From a checkpoint of a small transformer trained on Wikipedia.
Size: 1 head of 64, vocabulary 7229.
Architecture: RMSNorm before each block, rotary positions, no biases in attention or MLP, untied embeddings.
Training: a variant of Adam for these matrices, 123M tokens, 6780 steps.
Each number is 128 + 24 x the weight over its row's rms, rounded and kept within 0 to 255. Layers, rows and columns count from 0. Numbers have three digits each. The size before them is the row's rms in percent of the matrix's.

# layer 9 attention query, 64x64, rms 0.204, rows 0-63, columns 0-63
081:142090126126172100160137110121161096107140160103130154126127136112138127121127122152055084147147159137113091154106118129114164098111115145112099107139116107117139117073161139110144092122160123
088:161103174105116122130101095178111080149105141132111113111144103133126162176168101123102126121115107118151140134117136126171117152135148125146151141160130112129136120119123143125104114129040116
097:126157122129125123156131141072143129105167108073145132120077159130158100142100156135116170153169156104123117145126120143129139092098098114121107149152118140085120162122138132133149117111175099
084:155126177122132106136153100149145135117137164149118128078165094153116126139181075133097098108119134120140119152143116133145136162117126117154121147120137114160144140069179144145120117128082118
103:089101121128095125128125141097179167090143129109120149143114087091163115083094131125102115134155175103115107143130108146142133124127148127106112143090138123093106101100096158087130122125145092
101:109140111105135143104111127131097116160107088150111113197111159137142136109124145152135159122087155138125144097131144118106146125152165129138123098110129144136131094173089072089108133121155166
092:110137149112138128106138101103130155104092137167141145110079141119174132157116115125132156129150146100123146177117101140138145162129189098164126083123148150121099093122076134102123113123108137
106:154123107137121121158167120150091149142132119127126052101109153138076149089118129131146104124108139119101126142128152070151065121144106112137146120117089113167123141155130126146144126140143148
096:135135131138117091186136164120156148087158116106119170116098113108144100111146152107091112138132151088131115131134121121153152170099091112141140165129128102121155112097107173137164113112145095
100:126135123142131162099079082148145129084118140134159132115120090125138147165111097121151093154186141092130098146124093140164133135100156133114120116131143129126080114107118163097110132092100131
094:119141106118137158068109116117108111152098130163154116139166137148134137141120116138192195122124095184127149116122127141101127113136180145137145100133144135118112159132135087136103139140114153
094:167112120123130096177111147098132147101161109125123137075063125113151092127103135116129095135148132085121118172115106153120114132127093127117139121122127114149088098110125167139176101125155119
139:125114140124109089134167075154124149107137145082104099102084112119083135101126117138108120162146112063123102137110139093163125132145112115127115151107110142109093153118166151158118119144112110
100:089137146138104126120157110145156128129125146108146139177175145139101140110144168145109140140103129158151122054127152105159134110133153140146138161102111133082171156140143110110088142136109103
070:135113145130113078156139138164158123100155160053106161093110108108101122114131125123128101135126119105152114078117142123136137126128122121132122165115114112086108144107182148125143072123131110
086:118110175101122089123176139139127127131147154135137118124105134130111134114120117141141146159143079120138141090101110123150130119124140142123101175119154144082088127104144172141068118147070103
107:191112137124146105150121133111131133121131118132082121096113116110139124129113125111123106124147122065094126199135117124138126158124074101122130108123157121150113127131110174137196110117148141
108:066141101134124183074106096160120133107123126105154101147137098139133156153139128120128112151105141127143102118134132111123133109145190154145128083134133140135165148106140098097079152136125120
082:132094118114103102148120150111136153149131142114104167107107146135110122092108139115101155123145134142158125076093149150118126119161128123092117164105100122077072141131134151159146082169152111
087:147169137112132161097108124096115106096101107154165102126089128134165123136124129142156145150140140117094132219142111136123122135106135115127155066143143138170136133127102119125131137098117151
099:145107100078127130119137123135055178133100120144112148108089118141111115116142092114143124097110115152128156108105095126144115120159156133087109103132111128147067156125105106140138111163106137
098:113092120134115101151148162155141145168164130105097136136139150112118131102126157122090131101121133144157119042110152107124149111167118139134100164121101113074113134133145138139145116171138117
110:119165134119104136131131131063185160152098130144113153161119112127124119131135143132163155163107146087125150124102124121119138122148163130112116151128169146135134180135103100136109132176078105
106:141141124130138109127153170125156115141173124105121081109148161123107160130120120140123173109136151158175132123135131133100127137100118118121136155194129112126120052156133141090129132087134151
095:148109134154146108110119138111184161122122158145060167090146120126144133142139104098152148168116157093128154147129105128111095141127124137117121126170160128126184160141152124130113110154119097
111:110124104132128166136151107112119160134130151119160086135104169168095123110127097137113179150134126133123136123121152129109141129129147128097134157131142173100060100133135133156085109109088083
079:145097145128143111132139102136122163106159165100067145126163114110108151120142118124111128122125109129175120168137139130064130171102156149103089119133136107121161116114143147124126151110168083
104:120169136149118133107160107149123115093173145098132110122117104121134150122131123147130117148148109081176069112134152131150136139099148135104094154147143153106109122102178167139088110104104094
104:113121126122135126135114151112154153156096119133116136163138100113135147161134154110118102127099160133089136147125109080103134121148102133175140102137148139162190164156105100091142183158149141
099:071103132105111170126096111132101130123099123117167114155125122137167113114123141106104114138141147130116118114129145089128160097162173155157095071106141150113137162121122097118099160167116114
105:119161131098119138117130190097137085147139094161138149160115151114133123115146128137148154141125123157114168104092106149157157114132156113100159154168139129131137132134085127175103136149075118
101:166099135075138087136154165135119172137125125117044152135139121107129131116147138106126128100121121145139144151149109112099127176130133142107095115143138106152130118148074123102155148142157146
079:150127138138145088148135117117188150054153123125125156139125136115161129130088116143070113142142128111140101146083112120126163143110120137124098149110123147088156145093127152114129153122139086
082:133144137135134111153103112124161099098140110081125145104081140100158115115093133141084101161191154130119121145099127139111154157118116107119091125134131128107141115100105151111148115090187123
090:138127127131102189166127130134104174131130096134127142121095114116111095095120142084163120139113154095112161122164125086084105164141097155098136103134073127145152128127144132128162116132146139
102:112109163122142138154133145110168149120166146108127140119075163109189113136100156107122173154155122096108131133111120110131157154098151149129101132135140120104160144066148140140118116129170122
103:125125084183099153157130145135094087162139121057116107113134128135120134113114163138136089118125125130142088116133151117111123111130073140129117120102118139121135179142164098171140131108143110
098:116138122097144106114097105105115137154091148168183140163143129124154153116136065138114166094117125141138152130131130149148126094148185133142139098130135169125085111141110122114101145154101143
097:125132126155124125156147148116164158103168131094130180130093111126165098119103154115092126122141155094141110117127126155142147110125127124122118170118126100102109113061142160126160129136165075
120:118144129162139189106155111118117138095128117156150150171100103130107133182154117104168126149108112112135127106089115101126120155141144092132097116128129174169096139111106145142095133133088112
078:106123075108126128120139147151138080153131149118126155157162119125132111124144135107130147104087124129096128055128154095132145099137121131148134136115143112132191168143125062132121120136147099
113:141138132126146112177135171134148162115162099118133108109096103121156120139135169134117120131126147131165121127118118137147156148138106139137142174143114088088071109105127176097126148158124070
079:172147134127165139140115114098134134119121104161138089122093171136142119103129142153124141164142146095104163212133108131163104124113128111110150119117131134145116102142089162166148145112099134
090:148104149122127058165166179154141126135152116101103163125142154108118100127139161120097125107108128130145143065147134110141134132135093120159147147123103108095172128126153137099156110128144118
141:119161071152121156097120117114125114112122111150165101133123088132149121135131179110146146098114121123120160129171124124109120120123179171145120074120141162152127161092120087100119149123153142
082:086148120140127199080133092100127156118095108150155089155115110140138155131127116145149146136140132127125131158112131144141124113126173146127102122126127163128087147129099099110074168156101118
102:080100124108128140103163135148131145156142137118147100144129132133111147123125144140116164134124124159146138088105126117106154090164166178157088135142148146086122155105136106113073140178114101
064:137142098120140165105117121108085136141093100172147099148104132132161129133129113119150155091111128144083172182138109131125125137131118136145169073140148143178136136147104091129145163119113137
089:131118138143129079141114132159166113131154165054100141113159109108109138163123148122105103132126144106184093099139139127118125142119116127122115155148128126100155117114187156107127098107162124
108:101125106121123173122107106140132179153097097149143114143151113133127107144140138123114127122115162156121116149133123119117127103152153151149089095112116108164125141134090048090107170165119154
086:129121116122134094133177181115123154148153142139131156150108133115132127118127131124132140099103104152125177037104108130163106115138127093135145175095112138108083123138125145128146141155141117
090:083128119145092142138130137129153122151129112123144148162159133128117124114115182117085126111110146163184121058109147119133132100153163140132123140098079103093127151129125102103125148160153135
119:093098096139109114140160142145145169163147121117105143153139127116116130122139149114087120105107136141146128045106137106138135090176139140156092147112107118099100144124143112122138133188139128
108:139111119161115141119101054143146144093133141132138128092118077105132114115126127121132114129135130075109087136162148131118107124142111130169109088075097124148135138130168094115162122128167138
112:140118156103110092131141154159134094122128132125100104113164156130105094146156121140132160132139110146175131136155125082136127113110185124128075120178139118137111108129113130102100147135075171
115:171157133125139088118130159133129066113173126140104146098132112116121128147147103165154116104130088126153124115112098170147122134089118099093163157175121123145149121123143160162133108097112135
110:086136117117117188103110086139118132115117121124161091157147120149117113144151148127103132151113144134141107138146144094122149118135195161133105101134131138144145138117123081105059160136096131
098:105122140133132176107116079149124142104134134104128109165160130142101138154144147119088118167108128141166106148143145124104143143118197153117110125134142122131146122105135116095053148115102099
104:124103119102130142130085137153135112163104117117140080097149147148094108158138146129106125120103143157121126143146149090063134107131133138158158097146108108173154108142123070095126144112134160
115:089118160113124138114106094193084102104111126090140125134138128140157154126123118101107101153150134117145086118156159112151125121127158146135075085128136111101127125096162157104087126137111119
124:114114178089114081157112187123111069158119111119121123157140154138133141131102132137133131113115113145113166115112124104155154120116129115152168146155164127113124118138073174132134156129102148
106:135164112170127133112128149149191132117117117138130120115148092114157102185130165108135118128128143114136112129124097147164073107129131118115121141106112130167110130129107112059158108130131178
090:164108100112142092132123156152108137155122133140098138066112127122139113139125068133165141121170126114102127113116111141134103105152078103108106110162144145126086128125132159170141088165116122
111:131109089134132126151185133090128175158142131136122116114129171118093144096128100138112171106134156175152153130116129132074137167129116149129139174148115102119113085150150120148137133108157116
# layer 9 attention key, 64x64, rms 0.213, rows 0-63, columns 0-63
093:137155133130117140166150137108086184148132141143136140154147160155108142137115131147154178084102104135154149114100108120115116164126148138100137144119140211134145126128147107117108149162129158
085:108150142118097157177140153103124159144122127146129149148132130137119139151074135156176138109107123149151135119073122117105134111149099133125147128106139187137137123179090097094101132154145157
093:141105129124147087140122109164155096152177181106123132119128146118095135141195118121118080128110129122127109114141152137132093131115125097105097170168102103114156131104123178148137141120146125
085:114158093136120153115126145150136124145090092104139118125120128134120140110123118117162204091133176139153140119099152136126103116122105131131166123161082172150162110143141117103171085120128142
098:105140131118097104127139108147129151143143154140113134114168159124091124160141136140089075135100088102158105127133149138076143145124140092122112139111154087134170141077140156108136112176121114
102:091133144145106168162141152097116122127113176122116125125123093147158124128087166126152124132131122143061158133154091085113115127151107154134111090104140151135117146151086110149143178128135138
123:137142106117115115115114103167100135128152116118140115111150148132081137131152108143108082114083105100187111125118131146114135140099129140116099131154141102168197134068140155118130106151140141
133:156113093135141149119135150136126161134154085122138078076124105101139119088105127072123102115127176123100133133175124136105135117148116170135125108131147116144162114136112155097177117108138154
071:101107181113157122107106129126119099149123141130102101098118126117167142119103156135115152141183121155098129159143140122111123198150120126116136111071132086098106121170104127131106143134104134
103:142139116130100115101117119114158157097171142134124154102110107129123149109129104150119088133146113141145110147074128140116145110088114080148097146111176122128149119061142179102122093136134134
066:124146089139082123118158124098154168102115124137135158166124124127090107120158101150162123121081142110130121125136103150123106076091134152143135123171112160147134152087152141074140097144133127
068:120097154089170118133093092130106117147125094132106145106126138113132125108129105152096141102150085160120121186132143156092121183145103102093110127104136077102144110134104139135094123141122131
099:121121088123177130093147123147131069117095133114159110126115111149125180158122187113109138168134150120135132158158143126135143146102139129157145150119131146143127147127120110163121161085137075
072:135164106172098143114154157127165136121143167128142104145134119140128146141135162109162131150114164113120136047130121090163114073137146148161146136137113145159092153137153101122145145118130132
090:134129067169123146147162160121173112123123139127124158127145098111111117147155167126142123124094150147109135071151115118132095091156139139167162141135089120159098156137120109159129156138139099
080:132176112139142118090122109123122073116109177154175096116111145151123180161153136154138125137129141118136149140120123140192114119142133092147149126109130133140094157114159122139096166098108114
072:162078132096137125170146127148123126135105082142121164111115156114122083115111100099098123138143103125135137196108142144088149177129105114103126147139124119134171120133134130158141080135105121
094:085148132129159128104137110110137122128149133076118122155138116166124150129154180153100150137087159130105124102136122121156134083084154162167101126120095121121135153109126134108098167138177129
083:120146084144124130119121127141151102128132139126142122111140097124129135129164172138138124119093164136102124053162137129153101083170145147152135149103076106119094162137119107150136169148133099
083:150079134095111099185146137128124156148101097125080183153138160118117074116116102132097140100114114142121133189105120149107136125126111135104110135161128135117163109132128120136141110163128113
161:072120108136115131168130119130142121157112125101120150129131132147134129140136154145110115111096151135136153079126152114132122058178132150146103132089086127099109152118116090144119147186111098
086:120165131160149150063103114124133093112141142130174077102122087138128170152135141124169105154137139105114112067162135120158116129130148123152137127103124132145085132138124133115115145090121151
112:087141160117135165121113066135104086116144174171122118108137067132140154140135134125106141157138102127135114134136103103138141133097171125109136128145154098163122132153128126183084121132119135
098:209121172138122107143172188112119114119101109148125135141131169105104088154105129125139119080134109133142133111164118129107135144147113133123136081150119112110114123115132128111185132112125132
097:117116104113149142132142105123110117101166126159143118093132137130118152145131185139099093134117106109164163140155113125119176171101129138148128123155172114167136140121119131185128089157175121
102:130151144107131120116102110158099093124058128162089111160118124129139140127144142141099189136123141156110131112142132125145113125135166144112139114105111139119107135152146095129116179088119062
082:156108108091141113146160131130123110086138108102145127102128135141126164131124154129076133140142128127158167136139131162137187155128065132141147100134132083130127119104136099173153098155131093
098:158161147139155089107158147120155076117125164117140149161133150129105111119172156151104142110115125162131113109114107162180124152120105090146129155121122125130129148091146132131102166109176098
099:116081108108128174142118105133118143151155125118117140121121104159131135118084120092121097153140119074141110134113111095086185106092159154125110135159143104129131111147120140147124066137124160
102:098135101121151149088080091119129125133176148122122109124124066146143156128123102114118120164120153102097084121123134120138138100118179118135099146079110143109124092141125121126075151110123133
102:110153212160142129133116130133112122130128184167129105165153116133128121179120108131137105122132116127136103110132121108142106110127126112120134112141174179126123110164116136117075146130083159
097:130103116100125141179123102124104098118121098102149143069133106148131151166102123134101082130152128102137170132126143126128160124137094120133132083127148081134117109095112116178144098148091140
082:128107116144117098135124134192142116162138146138125134148136110113155146104122107145128131127149127143174091121196141150145087088118103155088116142133111173117136120123145162108148082154150099
085:164125107122133108110118118158130151140168176110138103136136099165105128123164086094126158125097136154168131117133147152134126089124119135091134167154077164152172121093143140155149132138133105
091:123115133122139090119095175116118109118129143143145108114132169105159102137110122147121104134164131100113130131102124134151207069116137100154148129113189121093105133119144135105119114117160098
105:154114088111132075100117117171159143110159110119121128106124118117091149116155101114105064140097158105151120134128122147089157136121157094138130172127121085134163119093128164122141138120119114
105:126096169113127136095113132081143097092110145177135135114114102110153136104100139127116169157152108152096140143127110125151145143135164118114132115131135085101059108137078149139095122118135123
088:106149145134133123196141125125115110169121120130083169159151146139125113138131150156133128108107086140123116096124135117131079121127144153103100068136126127138133133180092081130139152167128129
075:133091134088117101108118074092155100105114126166137141093118102106095136140142114149095118156138114171107108141136116156168111165133158096123103133120143088100091103098103137133100137151130123
110:125158107132092135093149112143109176146081136132154082130135147141106146135134120132133101110152139125147120123136151125112123109116124142127111115143188155149159133060154111095175093107165144
107:120122122162135155193133159122117104149119142142083151143153117148140123124115154122145117122125096139103142109144125090130086118155138158132135105115129131144081139191086077154118176140129129
100:091111138123191152102126104108154125127122143133122149129111104104153151135116131128099139123139144171067124134137134112148138136134154096129119131068090103083101122150097182124095146115145125
092:141107172091117099088123102154121145141128112154152092119107162112128138128138085116113137120157117117133122175117144153136147185129105098100121145145150129122180114125166159111139078114108154
113:149113117172134162160133180140127119161143127145135118102147131151121111138103135098158110130126102123141151094159151089098094121181133154145165130120130139155091129169111079156148157142104134
169:119154113117114126141129086130118116118098134143069152121130122171120176061172120176126139109108090140142139125076133121150080140126141118131118149096155094160127137125155107126121116138125117
127:082152161093125097072126062124133123120112143108121121147122128122150185118146141163094173134129162123123109153109126138168134145082141123112109137126116111111145131100132169102115116115156135
071:116166121141138130109129110113136099120105160108137106134120138159129183153174174158138152143101155106109155112144128125191110098124142137150140123100085145126094172119143107135119165112143095
067:120105170099151111136115111146077152141081099127093117129116156140114132111125081113107137121140093137154147202085148126112129161110117119104122115119165149125164107138126151109130092134108145
118:192128074147128135161167166118149118114143123136130178142138121115120086127143168125133109114102140128115133070141104142137126103151115133164133141155098101144103162125147123162146138147160096
098:057110150091110153126102092120121142128174127099117132090119109149171156119102113151123145141148127097112128160131134112094153114116169166088089088121128113096135103105097121133122128131124132
089:095167126165129138073095102141129108136124144133164090116130092143128169153142135118174098133129128123133114064145143104149097118157157138155146135096138128142085141133123143110098129123092158
105:110142104155104121123129148126163157135167159120131129140146092114138122120138136119138121121105179135124110022140126112138127067160152141142112148127098116102106136132124122104129157162133128
093:089164124151134160062103103126133105121145153126174098097123087147138179146123143132166112159136136101123111067144135105138118126129167136152129133090124127132089140126119140114102131103116143
150:122152097118119135076105093113123125119147107112138127092120098122128188080135123144166141150148105122115104185125126126115113173082132111102135127110142109159150118119105160107141109084155139
104:149114154123103136166163108106138108119157167147162133100129142155121139192105106151135095126153115110129171136141126103139140144142125109108115085141151108112109108089137074173126156100108112
106:144133176171123104158175171120138145131123155120143141175143189120099093149145149144150115092109103152164140130139128142142110134142062117135140106160154145134137154105136136112122127143143140
096:090127147091122133142134114123132117126196180108081121139136124168152157115110113141091168158132154105104128118114128092135159093112163139115088109125136130106121103129141102142096169111129106
089:130132142085136119146159143143124110083173149109120111146135142162146147128118147144070195146127167113129163130112123127128176120115103143137123110157142090117136122121154108166140169132135085
100:142090100118109148154138148118115199156152109100082142138133142143131118109097122125147145128135129114109146122134129087072147088151121179103099074148129123124105119132134094132159148117150139
114:128141089119187129094118137096158094111167143118179110104116110165128124115131107162117126140125163118101130136122133154152127114112141103169113151102100156113156106105144130129098191115156112
119:174113154154169128159133145117117158141095153151146102162111123126116078178115083088134097131120157115129133126129115113143140099134126109147142118142097146106106115140150114112106145126078188
092:114130164138063143131126107136127144154168112121126158101119138112125075139141117171158121083124108126120136132137128111096112157115142159098104158164127089135147169101129195121126121133141137
093:102130104141158171125088092116123093148106124157192145111111130140134140152132143153163065123131065120132125136166146133122100150128155125116109114085131164139123147116106127148098133118135114
091:163148126105119102112135167150107116104068097127095108133130149117122157121110144101125138101153129152144135103167127131119144147161121159117165081128128112129093097134086111114186086111129109
# layer 9 attention value, 64x64, rms 0.156, rows 0-42, columns 0-63
097:135117151145158137148133109127112115154087130165105153084149128135115191146118112155134127088135118149135125126170132114132075175142126093091166122096112108174143127112148130116134122128092161
105:111115143144115124152130117108150113124119134169124111152148130159124148088077131098114116106114114107144099130196139094119138127134127149099131108140194131151134140179148134179107089137153141
086:106132108130175120129130158147092145099127133130072122167123125091140096127107161151129097164148127098139115124128122170119107120128135195127088162129119155133135100115108113149150143130096079
089:125105100162129084110130144127098182125126116168111097164151168121107150110110155143088114117128082112126128132111134133121148116148108138167112125151142175126116127129125164157115134147178074
082:124159112092139137092124134148150109140150146102146118192094108162115096170122113136142134117147134121121105119110125134069155091082098147114159147152104094119123107138115113136115106123183135
093:139134157132135109077068142126103153155079125161147137088133123145145134171116138155094140134142082153132135126058125127156132131103114114129158134146130155142144135142097121141136163122133087
129:129143137134150126123136139144160123179094163133085122163138130094142160115124135121127119134122149139143091132105131104132113133124131137128106148116144174143140086210182144151097098144095100
090:130141045113130119132135129144120094130115119152130123143155126119124161169140139157139184134167197088145131128124136142082163135144108111124107125138143085137115158130147117152144131119098125
107:126130134132089111137171129087137126078091124117128153095113110112175112153138144089132156178126133100104175134092088121172126147110148095152153148125120137124102135151128153139128112097103106
105:131107130108164131120111140139088175096075119073157163154111112156172113149136136163123150136128112113096136123102102149137128112107122136139116150119135154097121107123062118114152115132135085
098:125114090153145130145148119111121104113159100120064120101129105158120129072139136123127114119113180138114133132141142136129113141156143093103087126124103157112124122154195135104136152141110185
096:146127135109104118146139107132105138093113160165136161120132162109117166119110118110166126127137128089179131128201141105114124155185122171132144137117154125137118158070110119139144107110130126
094:125118155139171133125092125095121106139108163159129136137168146129143150159112139142142148112142110118159108125166127117140171157096104171120114121154133191122146129135113124159127070125076103
127:128082111119083105120147117110112141075101116130128149083117108125109118148113106099132130136121104089118174130134093107135097114155151108155169171116117151137113119106064155135092129136130117
107:142160112150095127116142121140159100180137149150060115124141142117128154099134113140115114130122166137109102133131147114137098142146123112130117103138151110129132125192200139153130164111100162
152:149131065099083124158122140090148149099142145184118142158151136081123086077107111131139102106119154118132084122109085129124127126133125129108093127169150132109131098141116120149118125120116121
113:141114132112198138112078108158116126166116154140156120180175141153110157143157112136147142068140135160165098126126137107126118128123110146126130137101122195132139138115136133122117119141111125
103:109131109106115143177163156106172159136141119105124147114123103078141091152157142144160119146147173157148139129088159151101112144131122121141114131107121091119120120115126084087130101139077140
113:119139113125141127115180119150142103115144180125046104131105152108127130153152118108162111108143140098116117127180122107140099128124122104118120135140100182102137106109117142109125146134115186
115:142143106117054139141153141083163153088146137139110148149105112083125093080116116127136106132100144114114106123071073135135142133120140108118114135163127122137147113140132133164106116111109102
077:151108098125190111117124148155075110142126103132142096153122098163139108137139163113122114121171095150178130125077147176118119114104102151115144148144125153116122148148113151110148112142129092
115:139112122115182119142111151170099120173138133148115089184156167143125125126144140153132107094137097164161111122155176150119097136122095167104120083126145109134146132120123099132165140135126127
089:096110139141092115153136171083146157114133124117142109121124147111167072136120175115109117154124093115123145133137142136151159111128124176148107117149169087117123149157121148172119119126134073
084:112082131114147149166155138140136108106112143076103146133110099103121152107119104141156112137136133127102073123141132105145084133116116104105119134073158137169133129107145113092163110127069138
089:091120161141137106132076119127085145114133156146085161092158079120117153169112115121140144125132148105117126132126109090152119156134142130104103152133146193138130149111134121162100168158138118
080:127100155152120100155100134082130146136164136131099145106125143130123166108108125154075133145101116122134133132155160121129091152159133189111104130103143104141129164151189164160123125137109113
102:123126108104100140142156111148122126114161138125122151096116176108108115176138097141164141135142143083121142127140132117134122144140124096141143149139056128110118126058123121097150151119128190
096:172123106131088140131123117116098147091095079138184105075112126132166129097130128104139157143127168084095158134101122134160140121156140101117118104129151133125108158153123108099157126110113139
097:138089119128131136125129097154067153060113105122144161103110090146110123154134119130122150124146109132087169126140103151112126129127152081103146140115114090128106129104074123108139133135167152
102:110122139133148110139128144126168136100120131111111087133127096137136100154106159149105114149133120116112114122175122145118145127100139171107127130174175088125140088170104098188148106130082107
074:147085135104170159150153125123116157075090098143166140148130129109125120142146152085158142124133115128141132127136105127111123144124173150128124149135136174103107095092122104099112060132128105
088:097149142164110130123106157122141081139146104066144148143134094146113075124105094146131107123127101173087113126138111141092176129124111120136113104128114141148146093160093112139097115121156129
096:150133135127093133145097129136123076141122093099172142068146120152117131142145096158114171131142149165094127127119141135142168139131108095140152118102089087155128140186122129127140139102114151
082:107144146133112140105134139126154120155169134084111112134091096135115097143140097156124118110118146144060126122149096121108113103086134126103145108119111076137137088106103104118082107126151170
103:100117108138152107125111149122111142146154130105123131169132120159132111155159149168131104105146080150173130124151164155099116119107070181135117138133139107122134123129113178128113126152175088
080:116111107114129152192155099164116078070139121110138141099174106114108122133166127101175158152135156141101133131151134123110162173146143091130106114139127139129107115116131128116155107127134157
099:104112134139108125120131140116092121149060114157132145128125136114121156153111086159146126066155137078135100124116118118142115120115080156131134147128104206138132123111110122104090117139122128
081:132129155128111157144119127094115093115114106178135138148156135134112137098127098110095125101086082145114110131129134128184094112132147145166146116075115173147120127082108136117100094116157110
085:121097161131115133148078128122107146090153136116129087072148094108092129120124170134083104126115123133068134132115140105167135116154127108140126109131112162146117118083082126158152121132138109
093:127130124129093141134156102123082180154077127159147180141126176122143125148136121124155152104143134098153151127171119141137121164160135099138143155126091149130128103127076132124105128116148165
077:114145113120128094131168140136106117087105145146102113139123131063108150167102139116134110142175116082166127127144139152096129144150096171142118182139125149124123136127135140155127155144110074
080:110175153148084112105135114096116165110103154104119172073092109137161149165158118082138158152133127091116156136121112115155143150139124097118112147118155140137119150136112176141127152119119123
095:133132123144155140147096136127142076163187141129128109156166124158129141109151131148135149103137147171121099129168167109094146127100107143119096084127145115133131138159183131115128081130153139
# layer 9 attention output (transposed), 64x64, rms 0.142, rows 0-42, columns 0-63
105:167134115129175137116080120124154146106167144158131155158128106106132109168113147130104109129150115114112088154106146129091149115106124123157123111129146101103187108151143124096091149117180120
104:142083125121096141092150126139100155114118134155105151126099121136091138174111108147141130131188131137126125114085124131107102130126148080164109146135145106117100095134138176093138153077151117
086:156156113140117099160113158103189139127129125091124152098133129107132145096156132124159134109143132087128176117129101098144128163107128128147122127126136106152087146126112102092127157205121130
083:129102127095119169170145153115139128143137113114098105132102122148103107145116123139136147125110133142155121104145142075085103162158091140172118108166147078098104107126116174111102129165122151
083:102116136155083131158146112155112129146132137111118114088168109096132138107125118103139109108093118097152131153118103116207121107133162117117081094091135152142123137107137136116173113095102136
083:148121100151157166147131176131104098160114126115153121139126127118139087129118163122109093106126146133086104125141167122124146130131091113171142058149116094109191145139150123121115122120123109
124:167115105160114129123104139151146144105164125113113120081103166123111132127113130142120121124177099109131146156156139133115130143133083116159161139163100103132097105113115152056135155093153157
069:158150140126139161106116130099157136079127132088169109157072126122118135146120109146150085127090114136105127101118123115146132119117087159116149123149131101090105131115166139113173122173115087
127:136142122137147178092123130109113098154070121157164106131104164151128152125123109131139173142110126175092162122127130140106127137152123136107172097153093132147112142142134083179118154121140127
111:085162111138095116162140148132161111156117115133132116128134143110118116069146162098129144126096128140124177068113121115171127149129120137112139112124091125154141182129138079160140151156121126
090:145145170094143104131098112154184162099153157111124133135117132119164130135135104134144147169167137138162144151126123137088125144106147138124159178129147105134118081108079150123093123146141099
084:146133123145124165081113125084115107101117128165139150151140115149080123183122125125134122122124118113106093118104129137078124093124125086122092131163159139117095128147163094129124160175156113
086:168121108141092151134138135104125128138126095138137134132097109135101123107088164146133036117158149105122110129110131142091137104135131097151123136125126092109136167128141128084148168085151130
135:112113102145158168091136137134097126166103159150131104093150134144128142138137102101122197114113138159143101105128166139084120116164124132123110096157129118147131122148163104177113134142169142
102:169098164121166144137093113132134161088149134131139132116097160117129140172105119154131104144158102123118120156145105148098123161102111099133174141153119120087112068126109160086117112128139119
146:179116155093136079163137168138108150148129137140111127089100151114107134118133094135127131104159099126121138118088098135140128149128098092093154138146143103131088113138129172157184114157136139
119:100120107151086096151093133143113132133170096086102128117129109114113089139116149114100069117108114089160085148155158147132144099105111133140087134127145108110162140128134138081132118100144135
096:156187147147181097112128126103158126140161149133117127160111175126149145095125104155126144130137108103142179124125128122155153136167122151094138175091120161157120151123134139131118168149109114
110:162111142129110138143062112118179175152152130126124101079139123097128136108118146099149135144164104087137105166151103150087110081133142115115107144127114126128107097142113104102113104110141122
125:178121133087158100147156155124107133148111131164113129102107161134124126115135102143131160104147121132099151182100100126130119164127102106098172127150126113160105124133125153176187117151131146
080:131095135124069114161089139129148082118115116083114142167123120101142116132135145124148100119112101108115119144128156105159156120131148151140091066154132104136147170113124123094133147157100088
129:147102155112110083174094127115150138111146101105104174160126106090109100131130164141130088125134104077121106119136123115160154149094126128137076131115157123112149141144115138073126137140111106
095:127117147114105159106182135107115107143078103151124121157078168170136163109115115150142163126146155146113188089116123119129115176157126117138126139124116153130078154137123127142137150128109131
075:104138098138141091091081094127158161121152142139110155155132102101082125124142131149163129139172093113130180159094105151130116141123148115118133140145119114165140107176141121123151165161136132
084:143136076147155146101110197138130139137122126092135134108111143119121118127137127115123142126146168124133120147141165153059087117144081140175120152119128095130137080149144135110118116135164107
074:164109153116145129095148113129123102073137119160114177165120145161138152121117115154131129144154145147147136140101126111096131187120122127173120158138160128140112082123103133075120137136173117
088:129152155148147136110091109104140118149130142168150092115171098117132126120138111120125135130101134132155092149135085157094134093157110154076094126096152165139146123132139089163114072141120145
105:117142157108117134092142140118121106118093148157153112161100146152134123142163135118129147152130112180082150101127110144128146127110124122106187136167115139114129147127145112201124124161109075
094:081161113100150123118106139125156134116115161127153118146163095108115117118148127083116184140099119148120102087112145100119122112129133168113122087108119114135158131127157082184123132161137095
096:174128139123111127126178129132131171144125136136138176118125106080106156074123126130159105129158135106112161109113108109159120157105139099122107130094100127149078149129135147084151176135128124
066:102171091151093092112129131124118125139101126138139110106141119126084112094134110094113163142132109116123113076124122116104157087133131160087115140132112116155101188109131102168140173139145148
086:080150099115138143158167131124114184145126160134101134113141105124163155135104130143125109114127163135165159154118127138157090146128161104152160128089154130125158130138122172141146139113073157
083:096137141121161150096129114138112118105107144155157119176134100114182127167106121145099084133098126171130125141126139158151149174107131143108166096125137138118176141109167126151146127115087141
081:107127126124157115143149102148133166147137143155107128071163107110157159093128145090123164114125107105149139170134107131174126122112166122118101165060137156124146106130125138136135108088146137
106:106109113120104148155130122126144128122154086114083137162127124122152133110095133119141114091117127085178134127116168105164110126152163128157063125086156115109141142114098126068119135140116138
073:118159094097123095087099119110135158099097137126159126163127104118082133119117098158134125177120131136146125084140127160092094098124127178082156141107123129143108131114142121142152153144089139
093:140122087163128175123102158127150149169155131156097106115119124121153111154115149117122114081127117135131124141109132122093147127157113095170106151148155071104187141132170132145117118122159138
070:073086082133166105136098114125102117152084091139104119087151121169139117169122128131090136128123124155138100106116133118100155137104157110129110130139150093146151145133124116156114129120143187
069:109120094087139108103153138145139101154143143133140138143135085148097107100131145165130155177141164130154154098160122153102106167095126169124124112095136100154102108129171157135102133152109152
083:133146118144146165126095158099153123134134136178121068104119155119145119165106133090083166081119125138114086101124133109103146131141099121108125124131142127096170157142138092149090152115135137
072:175149098150113171098097176115135141125138131095136138136128121121121150147129114132165106113128133106111115125127162090102115125168100137173098092157133116136073121124134111099123153194140130
096:125136097127140190084117150110115110113104115147137089144105153161149128132104122103138162126125163157092136159130143146096090091161113123139179122143096143121130126144136080164129124147135094
101:109117151116099107127137084130134144088140104115123148153101115128129129132091135148140070157153100109176136138120121147147121127108166122128118166098155125097129104101100167073145136075106125